Each number is 50 + 12 x the weight over its row's rms, rounded and kept within 0 to 99. Layers, rows and columns count from 0. The size before them is the row's rms in percent of the matrix's.

# gate: layer 5 MLP gate, 320x128, rms 0.236, rows 150-184, columns 0-63
# up: layer 5 MLP up, 320x128, rms 0.223, rows 150-184, columns 0-63
# down: layer 5 MLP down (transposed), 320x128, rms 0.213, rows 150-184, columns 0-63
gate150 094:42 28 33 63 49 54 54 41 68 46 37 41 42 45 62 27 22 43 59 44 60 43 49 60 50 64 54 30 47 41 62 56 42 53 45 64 46 41 55 72 47 44 61 51 78 79 54 50 49 48 45 55 61 54 39 27 26 48 48 43 59 70 55 59
up150 093:69 52 22 54 63 56 65 37 39 48 42 45 68 58 41 33 38 63 34 58 47 65 51 60 42 55 68 43 53 68 39 34 48 56 27 54 44 55 36 62 49 48 67 63 69 65 47 46 47 74 45 50 55 54 47 39 58 54 50 50 78 62 56 66
down150 097:55 47 38 57 40 49 38 47 59 50 16 45 58 44 65 43 60 28 51 46 46 49 37 48 68 48 39 38 49 42 49 59 59 29 43 72 54 49 44 57 51 53 73 46 53 54 62 64 40 16 49 42 49 40 68 38 43 66 67 57 64 59 46 60
gate151 100:50 33 47 42 66 71 53 63 61 83 41 43 36 66 55 43 43 59 54 75 56 76 57 47 23 54 49 54 50 67 51 62 51 47 58 48 52 72 69 61 60 48 45 60 45 50 38 38 48 21 59 32 46 26 57 28 48 50 41 52 34 54 33 35
up151 101:52 44 63 52 71 35 56 54 56 57 67 45 40 50 53 45 52 53 70 52 43 56 49 64 54 40 39 49 25 41 36 67 43 56 69 68 64 55 60 43 36 50 45 34 40 52 51 48 79 39 38 43 50 58 17 57 54 52 61 50 35 69 47 64
down151 091:49 48 62 50 52 52 49 50 59 58 46 57 50 48 73 56 54 52 26 46 60 51 38 45 46 56 32 66 61 20 46 54 59 45 60 58 65 51 47 73 40 65 58 55 52 52 47 39 68 30 57 56 77 45 64 38 61 36 63 43 50 48 35 45
gate152 090:55 73 74 52 57 39 61 51 62 32 20 37 47 45 40 44 43 56 44 44 54 52 53 44 37 21 31 58 55 51 56 48 59 75 37 34 47 35 31 37 51 46 59 52 43 49 69 49 51 62 52 28 43 42 53 54 51 65 69 58 40 58 56 59
up152 103:61 53 31 42 51 37 34 39 46 43 63 58 58 60 59 63 56 57 32 53 42 48 53 29 55 37 75 61 76 61 48 39 56 38 46 48 55 66 43 47 64 47 56 53 43 36 56 51 39 46 48 48 56 38 39 22 47 41 38 55 50 33 39 47
down152 107:60 38 53 51 34 48 45 31 58 42 50 62 74 34 53 53 62 48 54 40 36 46 50 52 52 62 50 57 46 80 28 33 54 57 34 65 44 54 48 63 73 52 46 21 44 71 60 60 55 46 53 58 53 44 45 41 61 48 49 42 34 38 81 52
gate153 093:28 43 10 54 58 54 65 66 41 51 36 73 62 38 55 27 71 34 40 56 46 61 61 27 60 56 49 65 47 32 70 53 53 38 63 41 53 46 47 46 42 92 57 21 37 38 61 52 43 48 51 48 46 36 52 48 36 55 39 60 49 42 56 58
up153 095:46 30 33 66 68 70 50 59 51 38 45 56 61 61 52 44 52 39 61 45 33 48 42 47 53 65 40 41 50 52 46 33 54 66 37 58 60 63 30 62 58 44 85 59 56 42 57 48 58 46 32 36 57 58 50 45 47 69 47 45 60 77 29 48
down153 091:58 62 44 46 46 38 59 34 29 46 47 42 51 56 44 55 47 46 43 52 59 39 56 45 52 49 54 57 49 40 38 45 55 66 62 50 32 61 50 33 32 25 43 50 43 38 30 57 52 51 66 51 26 34 32 76 52 50 38 43 63 44 60 72
gate154 092:46 80 65 54 41 47 79 63 31 66 28 45 66 65 66 68 62 75 42 33 38 55 47 36 42 49 49 49 57 35 32 53 55 53 77 47 64 45 53 49 53 52 57 54 74 54 50 47 37 44 50 46 60 54 43 51 52 51 29 52 33 40 38 65
up154 103:51 63 43 37 26 46 46 54 46 33 62 37 39 66 35 42 48 39 41 51 47 40 67 62 49 30 69 19 57 41 61 35 32 38 45 56 57 59 65 64 46 60 54 52 66 34 54 45 24 53 50 71 49 59 60 59 49 63 62 58 39 42 52 48
down154 100:45 44 46 51 55 51 64 47 30 81 53 45 43 59 33 40 36 49 44 62 35 21 42 56 48 59 49 64 57 47 53 62 53 58 48 65 42 56 50 38 48 29 54 62 35 49 43 51 30 56 59 32 47 57 31 67 31 39 54 68 48 51 23 64
gate155 090:38 47 27 59 38 81 64 62 58 58 36 46 64 63 54 48 27 45 44 28 57 59 59 49 64 44 47 56 30 55 62 50 25 48 48 66 44 54 60 48 48 68 25 55 58 53 49 37 59 38 36 38 57 46 62 24 49 44 75 61 41 43 47 45
up155 098:62 50 60 42 64 33 71 66 56 42 47 54 39 27 58 73 49 36 46 59 37 53 39 53 37 47 49 41 52 49 52 45 56 58 42 51 50 49 65 42 68 53 44 28 36 39 45 65 52 66 63 49 58 51 46 55 60 56 51 48 44 38 45 39
down155 101:48 53 51 37 46 44 58 59 68 47 57 69 47 62 54 31 49 49 47 44 57 50 48 76 51 71 58 56 45 53 51 49 75 61 55 45 45 43 52 46 53 78 44 43 43 72 65 60 62 43 54 62 82 61 49 52 62 65 57 48 41 46 64 38
gate156 093:65 40 61 61 51 61 28 58 58 49 60 38 70 57 57 39 56 65 58 53 38 73 44 25 66 41 80 52 55 48 52 51 30 52 45 50 38 58 66 37 60 54 51 30 57 61 58 64 43 70 65 83 44 39 57 70 37 53 28 26 50 51 44 45
up156 097:51 43 37 49 62 48 37 51 53 54 46 54 44 39 56 61 49 52 45 45 40 56 48 36 47 28 40 60 50 44 61 56 69 44 56 55 29 56 45 29 54 31 35 64 81 62 68 44 32 76 60 57 73 45 58 59 57 39 55 50 45 35 47 40
down156 103:37 44 64 51 54 57 60 56 54 53 49 35 55 60 44 53 32 45 50 57 68 37 54 52 62 79 66 42 38 55 45 53 49 64 55 54 57 50 68 37 31 45 52 43 37 32 61 62 36 56 43 50 34 64 46 53 66 47 58 58 68 59 38 41
gate157 107:44 33 49 45 66 42 49 52 44 54 47 39 58 61 50 43 53 26 61 43 54 57 32 53 49 54 35 35 71 54 52 31 28 41 27 44 63 57 55 42 29 53 48 49 52 35 37 69 75 18 42 64 44 60 45 51 40 56 44 49 53 68 94 48
up157 105:71 60 46 25 50 51 59 44 49 56 60 77 55 57 47 54 54 33 64 42 39 48 42 42 38 63 55 46 79 56 35 55 50 51 31 85 40 54 25 43 54 47 06 22 56 53 38 43 54 29 63 76 64 44 38 54 46 47 40 42 55 47 53 37
down157 095:47 65 51 64 49 55 50 48 53 39 63 50 57 52 48 28 43 60 52 51 33 59 52 56 54 76 51 51 36 62 45 39 53 85 56 33 50 28 49 32 65 60 65 51 62 80 68 44 63 62 28 26 63 45 68 45 54 47 45 57 58 41 45 58
gate158 097:65 44 56 43 24 21 52 49 40 59 55 48 57 65 39 56 56 42 48 57 25 65 64 54 54 63 38 35 46 51 39 63 59 59 52 46 79 48 49 55 69 40 23 49 61 41 62 48 48 26 57 30 38 53 28 47 62 37 54 47 67 69 32 56
up158 106:44 61 50 04 43 55 37 41 58 62 56 69 46 45 44 45 48 54 40 54 53 60 35 45 36 59 37 49 45 49 61 64 54 51 62 51 53 33 57 49 53 58 50 51 56 49 48 60 53 48 42 39 54 48 54 33 37 37 57 32 43 43 50 53
down158 103:71 51 48 29 65 67 51 57 56 63 50 45 62 55 47 46 51 48 33 56 53 57 48 37 26 44 24 38 37 47 45 53 57 55 20 63 50 44 66 52 38 50 57 43 41 56 51 54 67 39 53 65 49 34 54 50 30 55 67 56 44 51 45 39
gate159 089:71 53 70 38 62 19 73 36 27 37 62 53 52 55 76 61 46 49 57 65 55 61 46 68 48 49 52 47 54 56 44 46 26 36 57 50 49 46 40 59 69 41 54 43 57 71 39 48 54 71 56 72 55 61 33 60 41 48 49 44 62 73 48 43
up159 095:66 53 63 50 67 51 40 47 65 46 54 46 43 47 59 36 58 50 43 40 32 75 57 52 39 40 30 64 34 54 45 71 62 65 50 51 46 53 64 31 53 35 49 54 56 73 25 35 52 45 50 35 57 40 47 43 65 64 37 48 48 55 51 42
down159 101:48 47 47 56 70 52 48 47 23 60 54 45 45 45 57 51 46 33 47 58 45 59 53 44 43 60 48 54 58 60 55 56 29 52 52 63 69 62 52 59 49 44 50 63 44 41 42 14 46 57 48 65 57 60 54 47 57 46 53 68 59 37 58 57
gate160 099:40 54 47 39 49 45 61 33 57 49 51 47 39 44 43 62 42 32 42 51 41 38 52 52 48 73 39 45 63 71 49 31 68 53 47 34 52 70 71 58 71 48 37 32 32 33 56 25 47 50 67 28 55 56 45 57 55 44 41 51 27 35 43 40
up160 097:42 54 46 30 39 47 50 26 38 70 61 40 46 58 65 84 68 50 32 58 38 63 57 85 44 36 55 54 49 58 43 60 53 36 41 53 56 52 49 49 41 39 58 41 49 54 32 41 53 51 49 37 42 60 30 32 48 59 52 25 65 57 36 43
down160 097:23 33 50 41 40 42 55 57 57 52 58 56 73 63 63 56 46 46 46 67 58 46 55 53 39 52 55 58 52 30 11 56 73 47 27 48 47 51 56 34 64 81 23 51 38 47 34 61 33 27 46 41 52 69 41 50 39 50 62 43 44 30 39 61
gate161 104:41 65 32 53 31 39 39 43 64 55 52 58 48 61 62 50 34 55 44 36 64 57 45 39 56 32 53 36 41 40 61 41 29 63 45 35 64 48 43 41 49 33 77 63 53 56 68 42 34 55 52 47 56 48 26 25 64 44 27 54 42 56 45 47
up161 115:57 30 25 31 61 40 49 62 52 70 46 53 64 33 40 53 64 70 61 56 50 75 49 53 56 45 62 65 51 39 38 35 47 42 41 34 32 59 75 62 70 44 44 34 45 63 51 49 40 51 45 45 46 49 54 61 47 41 71 56 68 59 46 57
down161 107:69 56 57 40 49 53 41 55 64 50 57 48 55 57 58 15 54 35 33 38 34 45 47 45 46 52 59 60 36 40 65 58 51 71 52 60 48 59 47 44 32 41 16 42 37 60 65 55 52 67 55 36 43 63 76 70 41 51 51 65 64 58 67 74
gate162 105:46 55 61 53 43 72 44 29 56 33 50 29 46 53 69 33 47 54 65 70 59 50 35 60 47 41 53 60 40 49 62 51 27 53 60 52 31 41 50 57 49 54 46 49 51 58 48 50 40 64 65 42 47 44 67 45 49 29 58 24 39 46 50 47
up162 097:49 49 60 61 52 46 49 46 46 50 56 70 45 71 49 40 49 55 59 45 40 33 55 43 51 31 53 59 51 39 52 56 72 70 49 35 40 25 34 35 52 44 66 47 79 51 50 54 87 52 46 53 48 47 52 44 28 74 48 47 55 68 51 54
down162 094:46 61 44 42 40 47 55 52 67 69 48 48 51 55 52 64 48 66 63 45 34 54 53 49 42 61 48 41 60 63 38 59 51 51 64 68 27 55 53 71 48 36 39 40 53 51 46 60 23 24 58 52 51 62 62 67 70 50 63 63 44 36 38 22
gate163 081:45 35 45 51 52 49 42 65 76 57 55 42 68 49 72 65 36 35 31 38 22 41 40 60 57 25 44 61 59 53 65 43 57 48 56 23 41 29 52 51 49 37 28 43 40 68 68 48 40 58 48 39 34 56 65 54 54 49 58 44 44 58 52 66
up163 090:60 49 48 43 59 85 41 57 65 30 44 48 67 51 64 50 34 56 28 43 66 59 62 59 47 55 48 57 58 41 39 62 42 43 36 33 69 62 43 56 56 49 59 69 54 70 48 38 36 57 55 43 45 37 55 20 28 43 54 46 54 52 46 66
down163 095:53 54 51 37 35 75 57 47 49 58 43 57 45 59 27 58 64 47 50 59 37 43 31 27 48 74 31 51 65 41 59 52 49 37 43 55 53 55 48 50 59 61 65 38 63 70 74 53 56 59 46 57 49 47 44 30 52 41 53 58 55 39 37 38
gate164 095:24 38 56 40 44 59 37 31 48 37 43 59 53 58 62 64 32 38 29 49 29 53 47 43 65 46 37 36 43 41 50 37 44 66 56 41 64 38 42 54 69 51 58 31 50 55 56 75 39 59 39 63 37 70 55 50 55 25 66 65 61 30 51 51
up164 091:40 41 50 38 67 35 41 35 55 44 37 27 45 40 53 29 61 63 55 62 56 68 36 54 57 54 56 47 66 53 65 57 48 52 34 68 41 57 55 40 52 52 60 68 41 67 48 59 34 33 59 26 55 57 56 65 32 67 44 38 65 41 44 48
down164 098:64 50 33 47 53 23 40 55 62 67 44 42 33 71 58 38 46 63 49 59 50 44 59 47 58 60 48 62 50 55 72 67 52 34 39 35 52 37 57 31 39 55 64 33 58 42 51 65 33 33 46 32 49 44 41 33 51 47 22 40 39 45 55 35
gate165 094:57 55 47 31 45 54 36 42 40 46 36 70 34 60 36 54 36 69 28 66 56 56 52 54 55 59 83 36 58 55 52 56 38 49 40 57 51 55 35 69 51 48 49 51 47 52 53 44 57 66 61 36 43 48 43 61 37 59 52 47 50 58 58 33
up165 096:49 50 44 37 51 60 55 36 47 46 41 67 31 53 33 43 64 67 48 51 41 55 34 44 31 55 47 34 51 57 53 60 65 53 74 79 51 57 38 51 28 47 47 26 51 62 38 45 57 34 48 36 66 52 36 58 46 39 70 58 42 45 40 56
down165 103:47 46 30 36 36 60 46 41 36 31 22 37 58 49 60 53 59 39 52 50 54 57 45 43 51 72 40 38 63 51 51 49 39 53 36 35 59 58 56 59 53 43 49 52 53 68 50 31 46 53 48 66 44 42 57 60 39 48 45 48 53 52 48 36
gate166 099:56 60 45 42 64 48 55 31 49 49 56 43 76 55 49 45 40 53 79 46 30 53 63 62 45 38 53 17 51 54 78 33 50 58 42 49 37 41 49 52 72 45 66 46 45 61 59 23 26 50 62 59 47 48 57 48 51 42 46 31 31 55 30 41
up166 104:61 46 34 58 69 58 50 67 26 51 48 53 68 60 57 41 69 64 57 51 44 49 32 44 30 38 52 33 39 73 45 64 57 35 48 69 46 59 64 48 58 34 82 53 53 44 50 64 43 64 36 46 57 56 66 45 26 68 38 48 57 47 37 55
down166 107:57 37 55 39 48 54 57 64 64 78 52 68 54 52 33 53 47 37 64 55 43 46 55 48 48 31 45 34 52 57 52 63 60 35 51 54 46 59 43 32 53 40 62 44 71 56 52 52 33 50 20 65 27 44 46 62 78 50 69 45 79 56 46 28
gate167 105:59 37 65 60 31 67 39 47 58 52 53 41 21 57 63 58 42 65 88 45 45 73 69 54 57 57 69 68 61 65 49 52 52 59 62 31 61 53 57 72 55 61 36 40 53 54 54 40 55 47 50 57 55 55 56 46 49 26 84 54 58 44 37 37
up167 111:76 47 37 49 60 51 67 33 50 23 57 56 46 40 41 58 55 57 70 60 47 58 60 53 59 50 39 69 49 70 30 39 71 43 62 57 49 50 64 56 41 25 59 50 52 36 45 53 64 43 60 36 70 42 53 37 31 70 51 58 30 55 56 47
down167 106:44 62 61 55 42 40 52 54 45 27 47 73 41 52 30 51 38 62 38 36 46 48 40 42 38 61 47 43 65 49 55 53 72 49 67 40 46 61 45 54 54 69 46 50 68 45 54 60 34 32 36 58 44 55 50 57 58 57 57 38 51 62 42 24
gate168 093:49 52 31 46 43 47 48 45 38 28 41 41 53 56 58 70 77 41 45 71 57 72 52 63 49 68 65 79 60 44 49 39 56 52 49 57 36 54 55 40 44 78 53 41 57 40 50 65 48 37 63 40 34 49 50 71 42 72 38 45 54 55 35 51
up168 093:16 52 57 61 33 73 51 46 42 52 63 38 64 30 57 50 48 59 46 48 48 61 62 31 45 46 46 62 57 63 48 44 42 53 39 51 53 54 64 47 72 57 55 37 54 66 48 58 40 54 33 44 41 47 47 52 71 39 46 44 44 34 82 38
down168 098:72 43 50 20 57 20 59 40 49 77 82 75 52 43 73 52 31 42 38 62 54 49 45 48 45 40 47 41 14 30 55 58 42 60 70 59 45 54 46 44 42 41 63 46 51 36 49 58 50 59 50 50 59 64 65 41 52 65 42 58 48 71 37 45
gate169 101:58 53 60 65 59 33 59 38 54 33 64 40 56 28 35 39 49 41 68 13 46 42 59 34 70 56 22 34 51 43 56 59 44 76 49 39 62 39 43 63 43 38 47 54 40 61 43 43 65 46 54 39 38 58 62 65 34 66 52 55 35 49 47 56
up169 107:50 41 48 51 53 37 64 63 55 61 74 48 37 52 38 65 51 72 79 39 56 50 58 54 63 53 62 51 54 32 72 33 43 50 48 40 43 57 54 42 53 53 66 49 49 46 61 52 54 53 57 74 72 48 49 67 47 65 68 69 39 55 53 41
down169 109:54 48 56 40 59 41 33 53 34 47 73 43 55 57 41 57 58 58 36 56 36 50 46 61 55 63 62 51 25 33 82 45 42 67 59 48 26 62 44 43 58 61 42 39 32 44 44 29 31 34 72 47 39 52 69 45 59 41 31 47 46 28 57 44
gate170 103:41 62 65 19 34 42 29 61 86 56 33 55 43 54 48 43 57 47 85 50 50 59 52 48 55 47 45 43 51 35 51 56 41 50 44 38 63 34 52 39 59 29 55 53 42 43 30 67 62 50 55 50 45 44 51 37 36 41 44 52 45 34 73 52
up170 097:50 49 39 45 37 54 40 79 38 62 42 52 63 37 40 55 47 47 59 46 34 45 50 61 51 37 49 40 63 43 47 54 67 44 75 62 41 17 54 53 57 58 70 46 62 27 53 58 42 48 61 43 32 31 73 63 54 46 37 68 45 51 58 44
down170 105:54 47 51 43 35 58 60 50 48 34 51 66 60 40 53 46 62 41 66 47 72 61 51 50 38 60 40 74 37 39 49 52 30 46 16 48 60 80 33 64 53 52 35 37 44 68 51 55 40 38 70 46 62 51 44 40 48 58 52 33 37 81 48 29
gate171 103:12 48 44 66 42 53 60 51 63 51 45 46 50 63 42 48 47 33 60 38 47 33 66 54 28 26 81 43 57 54 64 39 55 44 17 54 46 59 31 89 69 39 47 52 46 42 29 51 30 54 58 54 50 55 50 49 44 46 49 48 66 33 63 47
up171 104:64 64 66 51 37 51 36 42 69 45 62 68 46 49 49 50 68 33 43 55 63 26 58 41 68 43 53 66 58 39 87 55 48 57 73 49 47 47 53 63 46 30 51 56 34 45 61 48 48 76 43 30 71 54 58 66 64 38 12 59 50 52 38 35
down171 109:36 47 50 62 67 62 71 39 38 44 60 36 50 60 26 52 51 43 48 47 45 64 38 61 45 36 31 57 50 86 45 48 27 37 35 50 39 48 54 88 40 60 30 38 45 27 46 53 45 37 49 50 62 54 50 52 53 75 49 44 46 41 55 58
gate172 103:30 38 54 77 58 35 43 52 39 34 21 41 45 45 44 39 34 55 52 60 24 54 39 54 47 31 42 32 59 59 65 54 50 47 52 57 44 53 45 49 50 76 46 53 49 25 50 59 43 48 70 49 48 57 46 44 47 23 48 44 46 55 69 36
up172 102:65 55 49 66 63 51 67 49 59 46 51 51 67 39 68 58 68 41 58 50 64 37 66 46 67 42 79 44 43 43 37 55 40 42 64 40 56 42 27 34 51 63 48 58 61 40 36 58 44 34 53 57 71 48 43 75 56 57 47 46 56 42 59 44
down172 104:43 44 40 54 43 55 56 73 77 57 60 22 82 38 56 49 53 47 47 66 59 49 54 72 66 46 68 43 64 37 49 43 37 38 60 41 31 41 24 36 50 49 45 45 36 30 44 47 50 51 63 53 48 36 54 66 41 53 52 62 39 52 41 61
gate173 096:48 63 45 77 33 48 41 45 48 35 71 60 61 51 45 43 50 48 37 69 31 66 55 55 31 24 47 39 67 58 49 59 56 80 56 55 54 57 51 38 34 50 49 47 50 77 61 50 38 50 66 66 47 61 57 68 45 50 62 63 45 45 53 49
up173 105:63 30 66 55 33 49 67 55 55 60 56 30 47 34 56 43 55 52 56 49 48 74 45 40 64 48 35 46 53 54 28 61 49 57 64 41 60 56 55 32 60 56 61 64 76 46 43 51 70 65 51 56 57 26 67 43 52 29 52 49 58 58 48 60
down173 096:45 49 58 37 54 48 55 45 56 59 40 37 55 45 55 51 47 44 41 65 64 64 42 61 61 52 61 68 54 39 45 44 57 57 56 27 45 52 65 66 52 42 55 39 35 62 28 28 66 43 43 55 33 25 47 56 66 50 46 66 35 45 48 35
gate174 108:59 39 32 52 72 50 50 49 59 63 61 56 49 59 56 42 43 31 52 62 58 60 37 30 43 59 52 45 58 34 53 76 43 32 63 56 51 57 55 54 47 50 64 54 48 39 56 50 18 29 43 52 52 52 48 46 55 21 64 52 48 34 67 42
up174 109:45 38 60 50 41 42 47 66 21 47 47 41 56 64 51 52 66 57 51 44 38 49 63 59 29 43 51 52 60 61 59 45 53 43 36 41 58 33 21 49 78 60 64 35 20 52 36 55 74 45 81 31 55 40 42 53 62 60 45 82 56 61 46 68
down174 094:68 53 49 56 51 38 58 62 43 54 67 89 34 36 39 48 57 48 47 31 60 52 37 43 45 62 58 50 40 50 62 46 51 16 61 38 41 84 52 42 40 49 40 54 68 36 21 53 59 42 61 57 43 39 54 34 34 45 42 46 58 37 41 42
gate175 085:55 42 37 40 46 46 38 45 46 50 60 40 55 50 55 24 47 73 47 49 54 38 50 49 53 58 77 36 56 53 65 61 46 45 41 56 45 64 54 54 39 92 46 48 39 39 67 36 50 43 54 47 45 41 59 47 56 59 21 24 41 47 51 77
up175 088:45 20 73 41 64 56 26 33 51 42 47 47 56 62 69 45 43 63 25 53 50 44 55 63 39 57 54 35 47 39 41 46 33 48 74 73 58 37 60 42 51 66 77 61 47 46 38 61 51 43 43 49 59 48 68 53 45 54 47 49 38 48 50 53
down175 095:65 57 32 30 44 59 74 65 39 48 47 38 46 32 55 43 56 69 41 67 84 54 56 38 45 42 62 39 53 39 62 45 42 58 55 50 55 51 34 53 52 51 46 57 27 37 41 54 67 36 53 59 47 52 59 63 32 48 49 34 53 52 38 59
gate176 097:63 53 34 64 55 67 51 39 53 22 45 66 37 67 49 53 48 57 38 73 59 64 44 32 75 48 44 41 54 34 39 31 38 42 70 37 66 51 42 49 49 21 31 51 46 37 61 31 43 50 60 50 69 62 56 49 30 53 64 51 49 54 46 43
up176 107:51 64 60 61 50 63 52 36 49 44 45 58 41 48 77 23 42 26 55 45 67 42 49 61 33 63 40 93 59 43 39 63 33 51 50 49 57 48 30 54 45 37 56 73 70 66 66 51 44 57 33 65 58 68 52 54 43 49 41 44 45 50 64 57
down176 102:49 37 50 52 45 62 54 55 47 49 49 59 52 53 51 40 42 25 38 40 44 52 45 46 67 19 50 35 53 41 78 44 42 53 65 43 47 62 66 55 55 53 44 39 47 70 66 93 64 68 51 56 51 51 44 49 50 42 80 45 50 76 70 64
gate177 105:61 34 38 54 53 47 55 35 52 66 51 41 43 55 47 55 49 48 38 63 36 33 53 35 54 51 70 46 59 55 44 53 42 33 55 43 46 51 36 52 64 52 41 27 50 41 51 59 36 52 56 48 64 59 48 47 62 51 33 38 56 50 53 57
up177 104:25 49 56 47 36 64 49 54 51 70 66 54 39 60 63 45 65 52 61 54 58 39 66 58 49 42 51 56 52 38 45 27 48 59 51 46 47 36 62 44 53 66 49 54 31 65 50 38 49 34 31 49 45 66 49 57 46 41 38 79 41 26 45 49
down177 100:42 77 40 60 51 32 50 50 55 59 40 35 65 39 45 39 52 71 41 41 67 66 66 50 42 18 40 55 37 59 57 53 46 52 58 79 39 49 36 37 45 30 76 49 50 45 65 48 72 55 67 44 38 40 44 44 49 36 49 38 55 59 68 31
gate178 106:48 59 85 50 56 46 49 51 51 50 42 47 58 48 22 36 39 39 54 46 50 53 47 41 45 52 29 60 69 53 54 34 28 57 47 62 48 19 48 59 49 42 56 64 41 74 71 33 41 41 62 47 58 46 61 60 43 63 64 52 35 46 53 67
up178 102:57 63 61 33 65 47 53 35 32 31 59 43 50 19 52 42 38 33 61 25 30 56 43 55 59 42 43 66 67 50 37 37 64 39 54 78 58 57 49 56 32 40 47 60 57 62 59 49 44 68 63 43 55 50 58 63 52 60 54 49 66 61 74 43
down178 100:59 36 39 51 80 52 75 36 66 63 57 61 48 60 54 55 59 37 42 42 49 45 33 31 43 41 51 52 49 37 41 42 44 48 48 38 51 43 47 46 62 24 59 72 37 30 50 46 53 43 43 42 53 48 58 61 52 32 48 41 46 53 89 43
gate179 090:59 31 31 42 54 36 50 58 50 41 61 49 42 43 63 60 68 42 72 46 50 31 55 41 51 49 53 58 16 51 49 57 17 52 71 41 62 36 33 58 60 33 54 38 55 44 69 55 50 31 50 40 57 60 41 44 42 51 61 61 51 44 51 43
up179 097:56 42 45 42 54 71 34 45 45 55 51 55 62 29 61 54 43 71 50 40 61 75 59 66 31 51 39 47 59 37 35 44 67 57 25 39 25 64 51 49 50 49 50 39 26 25 45 61 60 36 50 48 61 38 62 39 45 33 54 44 63 47 51 65
down179 096:64 59 48 44 33 44 37 39 37 67 40 46 50 48 35 49 56 49 66 65 61 46 51 45 42 50 48 62 71 52 39 53 58 36 29 27 56 72 60 73 33 48 45 65 66 61 59 50 56 29 73 36 36 49 47 60 72 57 43 34 51 44 46 36
gate180 113:48 68 57 59 60 43 38 45 70 59 40 51 80 63 60 34 37 63 45 28 29 41 33 55 37 53 65 48 45 76 58 65 44 34 35 68 51 40 62 57 51 50 48 52 30 53 56 49 49 52 43 33 31 30 68 36 48 52 51 58 48 52 53 36
up180 103:48 57 61 75 34 68 73 54 58 26 61 45 40 51 44 77 48 56 25 52 60 53 86 47 57 30 41 66 36 54 44 43 67 51 32 40 52 66 52 50 35 43 58 48 42 48 52 56 51 33 46 57 44 51 46 40 30 57 46 48 41 23 17 63
down180 102:44 68 63 40 64 38 55 43 42 51 58 54 33 20 43 32 53 39 75 44 56 26 64 33 38 62 40 51 57 42 63 43 56 69 31 65 44 67 64 20 37 48 59 45 67 68 57 71 66 52 50 56 52 69 32 49 40 53 70 48 33 47 46 60
gate181 103:47 70 57 52 54 43 48 50 35 61 77 53 38 60 54 23 50 50 41 41 35 76 49 54 39 46 67 41 46 55 57 43 63 56 49 36 39 21 54 65 66 57 51 56 55 37 40 62 24 52 51 32 42 39 64 31 45 46 47 46 45 67 54 57
up181 096:38 49 22 54 32 71 46 56 53 55 51 40 41 69 34 48 65 41 48 43 46 41 66 40 64 59 57 48 43 56 70 36 64 74 78 52 47 51 76 56 43 53 57 43 43 45 48 85 45 38 36 64 41 42 61 65 56 24 43 46 46 37 43 30
down181 102:58 40 74 39 63 35 47 57 42 28 38 72 67 52 57 69 48 62 60 41 64 54 41 46 55 53 54 50 73 45 71 45 52 51 40 41 43 53 50 27 71 56 41 11 35 67 41 63 55 49 31 64 58 47 63 52 44 49 60 39 22 50 15 49
gate182 095:48 69 45 38 46 51 34 16 61 67 38 52 79 50 68 53 45 42 67 51 38 52 37 66 58 40 78 31 49 58 48 53 46 49 71 48 45 28 67 60 72 43 46 58 52 60 43 49 40 52 34 42 74 50 24 52 46 54 50 48 39 47 49 62
up182 092:65 44 34 44 34 36 43 48 56 55 30 52 35 58 32 59 37 33 42 47 67 44 34 43 49 41 41 55 33 36 61 47 62 57 43 39 45 26 69 38 44 40 54 66 73 54 56 39 52 57 45 38 69 38 46 46 45 65 68 60 47 30 60 47
down182 093:52 50 48 35 47 25 40 58 34 57 52 27 70 54 37 57 32 66 45 75 53 57 35 49 48 35 52 42 54 46 56 53 50 65 68 48 45 71 22 47 40 51 45 43 52 48 41 45 58 42 81 27 44 50 63 47 50 53 52 55 33 42 54 28
gate183 109:29 68 63 51 67 51 28 59 38 46 22 73 37 46 43 49 69 58 41 43 48 48 41 73 40 40 61 46 49 64 70 50 46 33 52 59 67 31 50 42 71 54 72 44 44 46 47 41 58 37 58 58 29 49 47 38 57 34 55 50 55 48 39 52
up183 100:78 38 46 29 63 52 41 51 51 53 46 55 53 43 66 43 44 47 63 41 48 53 53 52 28 36 43 44 52 26 25 68 32 28 44 33 46 54 48 42 56 61 42 35 58 40 38 66 43 40 37 42 47 73 58 54 51 58 53 47 89 56 54 38
down183 103:51 54 40 52 29 49 79 64 50 56 62 50 51 46 50 56 52 32 44 56 48 46 58 46 43 25 66 64 38 39 49 54 38 53 76 51 50 36 54 23 42 42 57 43 48 47 42 35 23 55 48 51 60 48 54 61 34 20 49 36 39 39 31 50
gate184 091:45 34 54 64 49 52 36 54 54 40 58 57 42 50 60 43 35 38 59 51 65 55 49 36 31 61 37 31 57 38 70 56 47 53 49 38 63 40 32 60 60 26 67 41 32 51 49 41 58 22 53 34 45 57 64 79 47 56 33 26 59 50 47 46
up184 090:37 83 47 37 64 51 66 36 50 73 47 26 54 49 36 63 46 50 59 51 40 43 52 45 37 52 49 39 50 51 33 50 47 47 44 49 31 63 59 57 36 54 41 65 36 41 25 61 56 56 59 43 59 39 37 56 75 46 74 44 37 53 55 46
down184 096:43 50 66 43 53 47 46 60 54 56 65 34 44 55 41 56 70 49 41 65 58 51 41 63 50 58 42 43 74 55 67 70 63 52 57 52 34 60 63 86 41 52 55 42 59 41 33 31 58 41 52 46 52 49 52 47 77 57 52 71 46 52 44 26